config.yaml
d_model: 192
head_dim: 96
d_mlp: 1536
activation: "squared_relu"
norm_eps: 1e-06
positions: "alibi"
bias: "none"
init_std_qkv: 0.0621
init_std_o: 0.0621
optimizer: "adam_variant"
lr: 0.00173
weight_decay: 0.081
batch_tokens: [16384, 32768]
train_tokens: 181700000
steps: 8025
Each number is 128 + 24 x the weight over its row's rms, rounded and kept within 0 to 255. Layers, rows and columns count from 0. The size above them is the row's rms in percent of the matrix's.

# layer 8 MLP down (transposed), 1536x192, rms 0.0938, rows 1505-1513, columns 0-191
size [108 102 109 113 108 118  90  99  92]
[[150 152 143  93 123 144 136  78 101 124  80 171 128 124 109 156 149 105 134 137  76 126 110 126 127  97 139 136  65 182 113 155 105 129 118 129 123 113  80 111 128 116 130 133 119 129 146 113 130  97 126  95 124 145 122 112 163 187 105 183 142 148 128 108  68 131 135 141 109  98 130 106 183 111 114 146 111 126 139 152 168 150 121 146 137 129 170 153 147 176 129 122 138 129 174 125 129 128 119 142  93 126 116 114 157 140 121 163 171 102 132 126 109 111 151 126 127 136 158 155 122 108 155 120 124 151 115 125 122 170 123  96 119 129 152 121 137  96 152 162 135 154 181  54 141 153 155 139 145 127 118  98 131 132 102 136 184 130 126 130 149  93 130 156  83 168 143 116 167 165 148 114 126 128 120 139 157 117 123 151 109 142  99 128 111 147 149 115 149 155 151 125]
 [ 85 124 161  91 153 152 115 109 110 138 163 111 140 127 145 146 132 139 112 189 106 121  90 103  94 129 123 164 140 113 134 137 149 154 145 106 102 114  83 142 118 137 102 144 115 143 114 107 109 118 121 137 130 144 151 128 104  56  93 113 116  95 138 177 158 119 108 139 135 113  60 118 140 136 138 145 146 150 115 120 107 115 107 132 106 122 142 142  89 147  93  88  94 154 129 149 109  70 110 126 137  81 144 127 146 139 112 113 144 141 133 133 117 137 108 132 142 104  90 160 159 171 165 115 174 110 175 150 132 112 104 133 151 143 123 149 172 112 123 150 107 117  91 158  84  83 116 128 118  87 105 137 143 116 132 185 109 152 115  82 166 136 188 132 117  92 142 140 131 104 166 127 127 135 137 148 104 106 153 153 152 148 130 130 130 132 130 139 151 137 122 117]
 [120 150 128 132 158 123 143 110 101 111  99 100  97 139 168 148 134 143 139 171 126 137 143 111 108 120 125 137 115 131 141 105 144  95 138  85 126 150 117 136 130 116 139 114  54  79 171  83 128  85 124 115 180 116 120 137 133 142 137 125 146 118 127 134  84 151 132 151 142 125 105 129  92 152 151 157 137 109 128 100 117 157  92 130 134 133 147 141 130 112 119  77 116 152  93 141 135 130 156 136 103 135 123 159 118 108 117 112 113 145 129 124  97 144 121 113  99 138 131 135  70 227 111 146 159 140 117  98  98 148 180 171 129 151  86 135 145 109 106 142 119 130 137 110 181 180 149 157 135 111 112 145 174 132 128 106  86 124 153 118 145 111 142 162 118 109 114 121  87 131 154 122 137 117 144 162  95 115 150 138  91 140 143  97 118 154 104 162 115 161 116 138]
 [170 170 110 135 129 173 142 144 138 163  94 124 101 140  88 134 136  90 123 106 169 132 120 132 137 162 118 102 127 126 110 122 119 107 123  81 126 113 131 126 113  75 140 124  94 104 143 157 136 127 122  96 133 145 133 115  71 145 111 133 157 128 142  98 154 124 127 169 138 109 129 125  99 158 183 108 121 120 104 137 142 150 107 158  93 159 113 159 121 124 140  88 122  80 114 130 132 119  97 103  88 105 124  85  90 129 105 141 153 163 152 126 148 154 139 130  95 128 184  92 152 114 167 107 132 125  96 146 113 109 124 144 143 171 154 123 119 165 101 122  90 141 135  92 151  86 146 110 141 134 136 102 157 150 123 151 106 117 144 158 165 151 146 147 160  95 117 142  85 135 151  73 142 120 139 134 160 121 147  90 102 149 143 152 167 148  84 143 120 127 134 107]
 [ 95 112 146 128 167 101 111 122 127 103  83 165 102 100 140 135 132 148 136 128 118 123 116 124 112 115 123 128 131 160  89 122 105 177 111  91 118 104 100 151 137 117 121 138 105 108 138  94 141  98 166 148 143 136 141 135 142 124 127 140 144 137 173  95 115 154  95 101 127 145 135 126 132 147 122 177 158 144 170 142 139 118  64 111  81 120 137 172 124 141 107 126 142  99 180 143 127 112  97  97 158  87 162 152 112 143 126 117 118  76 149 120  98 170 115 102 126 115 127 128 140  98 110 115 147 141 127 148 102 149 103 114  93 105 130 122 144 151 133 124 125 181 135 113 104 119 112  98  94 180 137 121 167  70 115 179 147 148 157 126 146  86 148 111  98 136 109 124 176 187 153 100 113 101 151 109 141 140 139 137 157  86 127 141 158 120 120 111 133 108 102 122]
 [131  95 126 164 123 138 164 152 101 110 101 178 113  84 119 156 120  85  89 124 141 163  92 111 132 162 127 132 115 160 136  67  85 150 149 120  88 119 139 176 106 137 140 167  65 156 110 151 124  74 110 119 109 122 156 151 121 160 134 113 179 141 165 135 125 123  74 145 173 130 139 124 133 150 116  98 133 139 129 150 106 120 105 153 139 134 111 161 139 141 156 112 155 119 132 114 123 120 136 121 143 138 106 178 141 169 128 158  94 137 141 143 145 155 156 142  88 119 109 130 128 116 102 123 132 139 132 153 195 130 157 105 143 147 155 143 140 155  92 108 111 150 145  84 148 167 112 134 119 144 121 152 162 135 161 111 159 124 116  77 151 105 159  97 105 115 121 116 167 127 149  82 124 136 127 114 160 121 126 126 130 133 163 132 131 139 107 124 125 106 126 126]
 [133 148 148 134 110 129 112 156 113 137 127 155 138 112 118 105 134 151 151 109 121  85 153 119 156 167  83 117 161 118 118 140 104 120 117  93 108 117 159  71 130 152 110  93  72 119 121 122 115 111 101 135 134 131 147 105 120 125 111 185 138 154 151 119 105  80 127 112  93 159  93 164 139 131 104 113 165  83 179 121 133 131 117  90 110 122 135 130 106 110 166 114 135 123 143 153 110 114  97  96 171 104  76 130 115 165 135 138 108 143 172 142 133 158 160 174 127 148 128 112 105  82 147 164  99  92 127 139 140 122 153 125 160 135 135 116  95 131 154 156 147 144 132  84 135 103 143 120 143 150 144 137 110  97 136 158 111 132 169 143 100 112 101 159 147 112 154 101 137 121 136 123 102 135 140 117 154 166 126  71 109 143 160 123 164  81 155 157  94 110 146 142]
 [137 158 162  98  82 139 176  98 140 123 182 146 127 119 142 121  89 122 110 116 138 103 136 150 135 121 126 106 153 135 123 131 122 129 111 125 155 156 132 134 141 126 165 119 117 115 127 128  81 105 102 147 107 149 117 126 131 124 139 139 128 118  93 130 133  95 156 147 120 131  93 159 134 130 158 149 122 111 150 141 162 191 106 113  96 127 109 130 120 134 100 142 119 173 158  93 137 134  87 138 133 129 115 133  68 169 115 115 139  66 114 158 165 105  68 171 149 133 118 165 140 149 153 153 132 133  94 142 116 122 168 106 108 130 135 107 189 131 107 122 132  82 121  81 111 126 163 111 109 156 124 120 143 104 109 151 104  99 113 148 139  85 132  95 125  62 153 110 143 129 119 122 159 117 170 109 107  78 119 120 110 133 134 166 129 123  76 106 127 133 135 117]
 [133 109 120  97 113 145 139 150 141 139 160 175 161  95 114 147 157 157 118 114 147 105 129 144 142 108 106 155 119 135 139 131 129 128 135 160 139 116 119  94 121 114 125 168 129 119 152 132 108 117 146 115  94 137 143 169 130 140 167 152 158 142 120 119  81 127 149 128 128 127 134 124 106 104 155 150 137 115 131 108 114  76 159 133  81 136 165 122 164 162 107 113 120 138 114 168 122 128 105 139 132 108 143 143 163 156  85 147 106 113 158 129 126 137 160 118  99 113  88 146 132 158 105 171  78 160 136  84 132 143 144  94 102 148 103 154 128 140 105 115 142 131 201 124 114  81 137 104  94 129 165  87 128 104 119 143  98 146 135 156 128 113 155 139 165 137 134 149 112 214 160 128 121 116 164 157 117 136 102 161 162  99 142 168 132 152  96  89 159 158 138 124]]
# layer 8 MLP up, 1536x192, rms 0.11, rows 1506-1513, columns 0-191
size [104 112 111 110 119  86  96  94]
[[136 102 136 141  99  96 112 111 112 141 113 140 127 111  90 126 134 142 192 155  90 118 133 126 111 149 118 151 113 153 112 159 131 140 106  91 148 117 116 141 108 151 108 150 128 135 109 161 131 121 134 118 166 132 126 117 112 123 188 133 112 141 197 113 143 129 117 190 167 141 149 118  88  94 146 125 103 168 127 142 104 134 150 115 147 112 111 104 152 145 154 117 114 159 175 113 131 101  82 112 163 104 127 143 109 117 158 113 145 170 114 103 127 108  95 147 115 175 132 106 165 135 124 132 149 138 138  85 140 227  90 111 150 118 120 126 175 142 114 130 133 138 168 140 152 106 128 101 118 113 117 127 113 143 104 101 123 152 124 112  97 146 130 173 106 107 132 110 136 138 106 133 141 115 169 136 124 149 153 121 111  78 123 131 162 135 109 134 159 107  75 152]
 [101 153 155 151 116  83 143 135  95 117  80 114 114 127  88 183 125 131 108 102 145 138 121 148  89 154 154 101 128 133 107 124 146 133 122 107 123 156 106 127 116 141 141 118 113 137 167 153 142  84 169 180 128 110  75 121 133 165 162 126 135 126 189 155 102 159 169 189 133 138 134 108 142 119 147 146 122 123 132 109 150 162 144 152 142 138 159 102 154 169 109  99 108 137 139 109 134 135 126 106 104 120  86 123 136 114 101 136 172 140 144 136 133 162 121 152 127 139 141 137 127 146 119 130 136  89 138 131  60 149 153  80 153 121 114  97 151 114 121 126 159 136 155 131 148 158 155 123 100 134 157  91 130 139 166  96  70 118  89 137  78 133 124 107 106 138 111 136 169  88 118 125 129 164 139 129 138 124 144 154 121 137 109 101 137 139  91 159 112 110  93 121]
 [117 110 121 167 111 140 119 174 125 135 113 141 108 164 113 118 161 116 157 170 153 158 164 155 114 142 112 124 145 125  61  84 103 133 110 116 102 149 130 114 105 157 111 180 117 134 161 110 182 107 108  96 132 147 143 143  74 128 148 127 102  77 158 148 135 199 140 160 119 101 104 152  86 113 171 155 114 126  95 120 150 126 120 162 136 115 120 117 146 111 120 179 127 108 120 132 143 110  64 130 118 110 112 120 125 125 118 131 145 146 112 117 123 126 140 139 115 149 143 111 120 119 145 140 134 131  97 135 153  97 168 137 135  90 165  92  49 117  98 134 145 133 109 125 162 150 120 117 105 114  84 136 150 113 140 140 105 140 108 165  99 132 136  96 175 111 136  99 118 134 157 136 153 118 102 106 134 151 124 124 155 147 112 132 122 185 118 109 135 121 127 121]
 [105 138 112 106 116 130 149 195 128 166 161 150 135 121 126 126 132 127 144 109 119 116 122 100 129 162 191  80 131 121 124 101 130 123 136 131 166 131 127 159 130 123 103 136 134 130 168 129 120 125 154  66 143 147 124 144 141  97 144 148 128  71 183 117 173 124  84 135 126 179 122 113 133 130 141 120 137 141 102 118 150 124 143 110 106 106 173  94 137 117 126 119 102 127 106 145 132 118 150 139 133  98 105 128  79 112 101 129 138  86 126  78 147 117 149 139  93 149 106  93  95  95 132 177 106 148 121 133  96 121 122  82 145 104 137 123 152  67 141  60  94 146 111 112 108 131 187 131 116 110 125 114  80 157 146  97 117 107  84 112 134 141 144 120 161 136 142 122 122  82  76 135 124 130 122 105 145 131 120 135 118 121 140 125 136 116 152 140 137 126 163 115]
 [133 109 118 136 127 103 147  98 154 110  82 147 122  93 115 155 119 103 146 118 116 158 115 150 126 110 168 119 126 136 111 107 109 179 147 101 149 112  81 159 112 148 160 111 118 124 141 138 159 132 118 132 173 138 127 107 161 171 114 114 140 103 128 153 109 150 101 119 175  99 186 133 136 100 149 133 168 152 167 123 114 102 139 114 122 132 138 137 150 139 105 142 143 152 119 106 113 156 113  97 159 157 131 154 105  82 175 150 125 122 144 120 118 148 126 108 156  86 174  87  88 136 134 152  58 152 142 129 170 167 119  98 112 131 136 105 123 122 112 139  82  89 156 125 151 122 113 116 166 126 163 158 104 134 142 143 114 137 119 114 166 169 112 108 109 126 142  86 122 126 145 134 120 142 142  89  98 120 113 117  91 127 200 107 108 144 154 136 129 128 155 114]
 [168 130 117 140  99  88 122 160 145 115 116 133 112  85 130 153 139 104 188 111 127 112 138 111 125 117  83 137 111 121 103 150 150 108  99 141 125 123 140  91 126 145 116 102 132 146 155  94 135 114 195 140 120 139 125  95 117 144 103 143 148 117 176  93 159 131 134 175  64 168 172 107 128 102  98 123 106  78 112  72 146  89 136 100 111 142 129 106 101 102 141 147 159 150 113 112 133 156 113  93 168 125 146 115 136 141  87 132 126 140  92 122 140 114 141 119 170 151 166 135 140 151 118 154 159 111 109 146 105 146  96 141 156 141 134 124 103  99 117 142 118 169 127 119 103 133  92 157 125 133 123 130  97 120 185 148 158 121 109 146 123 110 144 171 165 120  91  84  81 134 170 144  87 122 111 136 145 105 128 119 107 125 112 139 114 126 114 130 156 114 131 141]
 [110 135 119 182 143  66 114 182 104 112 102 140 151 127 106 141 135 154 106 124 114 120 131 106 153 124 132 123 102 131 112 102 122 119 142 125 101 116 154 116  94 151 139 182 117 142 146  83 114 121 117 142 181 119 168 103 109  75 135 118  94 146 171 151 164 134 121 121 138 144 149 140 106 152 114 112 107 115  97 104 122 119 128 121 133 118 137 115 127 114 132 132 126  77 110 165  92  90 164 133 145 106 130 122 132  86  90 111 146 155 108  90  63 117 185  89 112 142 134 125  97  94 144 125 129 168 177 156 116 120 153 116 170 139 105 108 135 140 118 133 131 124 128 147 183 127 134 148 139 111 108 142 167 139 110 131 134 113 118 153 148 136 124 137 109 156 114 171 134 156 175 150 112 126 127 158 128 160 134  91 114 110  95  83 157 185 147 132 120 125 108 142]
 [ 96 154 166 124  80 143 114 119 110 178  87  72 153 158 137 110 153 130 106 130 134 151 106 156 137 184 152 127 126 127 130 122 170 114 129 134 137 121 152 133 110 111 148 136 118  68 125 161 135 133 120 118 147  98 144 158 169 165 143 131 120 127 156 143 101 123 112 128 121 109 114 133 135 139 114 140 121 128 142 121 156 162 144 158 154 180 139 109 153 110 137 130 129 120 131 123  98 134 143 122 148 145  85 133 147 147 130 137 160 120 144 100 123 143 129 193 138 113 137 131 130 108  72 114 116 117  90 136 112 100 122 168 130  95 113 177 157  90 122 119 125 168 133 123 151 122 130 114 107 141  83 127 117 106 116  88 135 144 116  97 135  92 115 118 138 117 145 150 161 144 174 144 145 113 121  36 158 165 149 111 116 132 170  86 125  90 128 121  86 156 164 130]]